config = dict(
    n_kv_head=2,
    norm_place='pre',
    rope_base=10000.0,
    bias='none',
    init='trunc',
    lr_head=0.018,
    schedule='wsd',
    decay_shape='pow',
    batch_tokens=32768,
    train_tokens=87130000,
    dataset='wikipedia_en',
)
Each number is 128 + 24 x the weight over its row's rms, rounded and kept within 0 to 255. Layers, rows and columns count from 0. Numbers have three digits each. The size before them is the row's rms in percent of the matrix's.

# gate: layer 5 MLP gate, 320x128, rms 0.236, rows 231-244, columns 64-127
# up: layer 5 MLP up, 320x128, rms 0.223, rows 231-243, columns 64-127
# down: layer 5 MLP down (transposed), 320x128, rms 0.213, rows 231-243, columns 64-127
gate231 108:181147126092142111090130114111116170069147134124142092146094153174140101132155126117089113087155082079116094161141166114155119109106116146122117109144161134097121146134085163153172103144135130
up231 113:153117125148157155086110110107092193148114148124108154126122177128095127125132073165105137118106177112130131106101099130106092130131132127113114081141121100125103114080117161115146127145118172
down231 098:122109165096125097135137148183105137107129125112124129111119134106167142155130139133084165123162132112121148136137137143112132105146078088124087153162135122082117128127124124127193124165128121
gate232 094:124137113103121173116114109154103131138136109159060152130100168112115129131078127124130103172145179139086137132165113156108098131130155133119109182142127128152117137113152144155136144110075126
up232 097:113132136105130153181144155137109103122180125168088180121121130114146153142104128142139177118175106128102114152114140131144127087138137157144132127158138136131121125139160125160094138141075118
down232 095:126111158099105152153117132090116138108090167130124094141108171138079089093123156139146126110121133140095130086092160148139118103141121137113126128124170108153083102142139085116128139118136143
gate233 091:147117103074136131160161080110148079135099161120095070134147156141107115122140162127092126161123132112121116133118136112126125130107131120144120137111104139105127154093122125128160116114151164
up233 095:078116153094095116093082107121145160128162153138135146126156123129137136151161110093139120102111112097132117142168153121136162127113151110083146055124121113120121117128159114123130134144128144
down233 088:149114133132135122126132134115106144140134089147108113100102135176162134131139134159122116128139125120117126097102127124117104132119147102148127088153155017155122169121120151140143159149111124
gate234 097:124114128083077100120183141135130154110122130136133117160105120146145078117163157149111145116129147132136148108090174151080115132148153099121161139109070135165154124093178126113118145126109145
up234 096:113162090164096128112100144169166147147147097124119170103105140147158144168122118147121145159101155098127166135142146116140122111156096147108093137134115151154079093130120113128109128113153122
down234 096:120093147158152152140101151121149123127098083108145161154104157141121091141104118136122129136136133106137103113162116125173088113115122163112120130142143108106125119166090109144106109082091131
gate235 105:151098120116158123115100167128127112126151124151112078119129134125166063135133135109123098127107092130115113138128145145125112152120116167154140088108125166098123152151080098134119091149124106
up235 096:122127111123115148131144152147140144121120133129096156089115145079093175126155149155119168155123117104151137122127092129131123136117164082075154132162183128145132123103146156126099132094153140
down235 110:127062129149131127113149117131124132127162095125116124135112135137143088117115107107142076121114101151125135168106144155101127154136118139120079113107117173105174145161129144146148066177171130
gate236 102:105106100151145116129128117118121140103128150106137113124116145134126091078140148130096117121161082088087129145130117122163140147146154142116112124109159112167135128119094138118151104123103158
up236 103:158118159127127154123143132143100166138127077149121140154186144104066112165153112160142123117096134149122123158122121161102105122113161087123156155125161105135160156117117140139118124159114089
down236 091:123148149167128122124144106105140111129148119118159132117131117145155144168116151103148111167127132097141088123161118121159125122106124198120109141120124174145119155144135096136133134122104146
gate237 094:136107125112124120137129152113141149137117136067122124140129110164152144090128133112130133122143115164090119134145156100107084116151082168110169119091107166128108095153087095103127128183129128
up237 102:113146145133127140165112158135128147099105194127103171119117151134100118135132150097113085115096124108129168121183175134135103098153127164116137154127118133137116089115133123122131140112184127
down237 103:134129122110142093107141096130115103162152095101118081113151116136090125123134130133162141130130119119104137125107137161092098095125133089116129124097088182114121148118173086146145090186122125
gate238 103:150142106120151103144124149111103106101096138143107092127119134103120121151133154147117130088137140129120138128128131133153088088073116120119138148152125093089113162138170095112142128102176113
up238 111:098159123124151107083130117149124104142150139101140142155143161122106141100128117096142076173127175112115110143129136119138096181138156132137112130117147150118122078127137098128144118165166142
down238 103:063135135120118114094131136141143143151107101119159190110129112127149107125145141117110113166171149095142108136109112087149118115134165155089163119133144170157123115100137147171140160149109137
gate239 096:111152115125134109172147112145149089137126118168131127125148164094117104094174124140158140074133102106143118153111155095108098119153138120095123135136187145123146133103111137179121143138119181
up239 094:148182150173124136151126080108095088167115151177128098096109157129171175153134126139143120145122107129116153123121098106110120150149105096182141108105082102138140152141144116124137152124113113
down239 097:098141095129118073150120147131141117106127160160120164139087155092071115152131124095151098134133103146127154090100142124142149164114136134117153150114094106131122105111151123160130156133129168
gate240 087:149125109142114103115174118118117177158107103147121144141174149134098164098141132107069154129125121115131135098139101110092149099151141138133129149127092133094137165119113136149126145138111118
up240 087:130149076120170144113119129091148132144129142120142094103169125106150148138129114141096140120139130160125117103116160144153170118154143164174054121115092132126124156116161157130116133106148105
down240 101:141109092122149128101139109071128124136165116114139104132173118148162159174112129142136104117102117053115071110111102140109120103131173128127108161118117155115112118128152123131146132168130103
gate241 106:164176082118126148126095111157156130161130146151127144162124077139146115120103110126075147143154156106144123135153159114133170127131121135122100105092150095150111132107119113122119133113124135
up241 103:147138095118178143061133104142115138177125133126125145132137135142120165111133113131126142123079148124161146123130086083150150160140077118168117124123103101165110117122103120097163078115137172
down241 101:137123083129097125099114185100110098117132128081130085107135133133140110124167139122142124115115136112097152142131140102130119133105089120111143137093085205090151131099118101153105129104085117
gate242 091:152159115141119119164191111126153158066121132116123185125107128131113146115159104125142172137155107109163110109156139129098148107127140113153142157094153135123144130141064152111123155121146091
up242 088:129113136112130128111115123154121115157113147126148086137110130107138113106137166118126140128141117114128150109112091156126146160128137130123129095131127125184111108137169127107103089105141141
down242 096:147150071140076113135122125066084101143108096110127127139165147107118166112115133129088110131110101181127117134098128124149130128110143130097141155187144123139137182102147118126116134116125132
gate243 105:116180139127142101119151127135157120112147191153122132115121146141158140131153154128111150114145129141100139144115150139103176153162152120138129180095150134131118120205156106125142163140155160
up243 095:166127117139114088132131138130147119125099155185159119158136167123118087116121190145145128128102119151133165133139164137116148102112192133103088188122132132127133128173099120150169140116124155
down243 105:131155178111140095148134083183088129143135143102114138118137157124108184125114183105126166158114113116148104116125123126121113141168127199094122144104117103128126173145113141110109142108135116
gate244 115:130131122115137133167163141148121101133118113145105124102133150089067175145100154083170111114115152133145130145114123155111179143135114169092109110104103133131151137151113115162055122126138123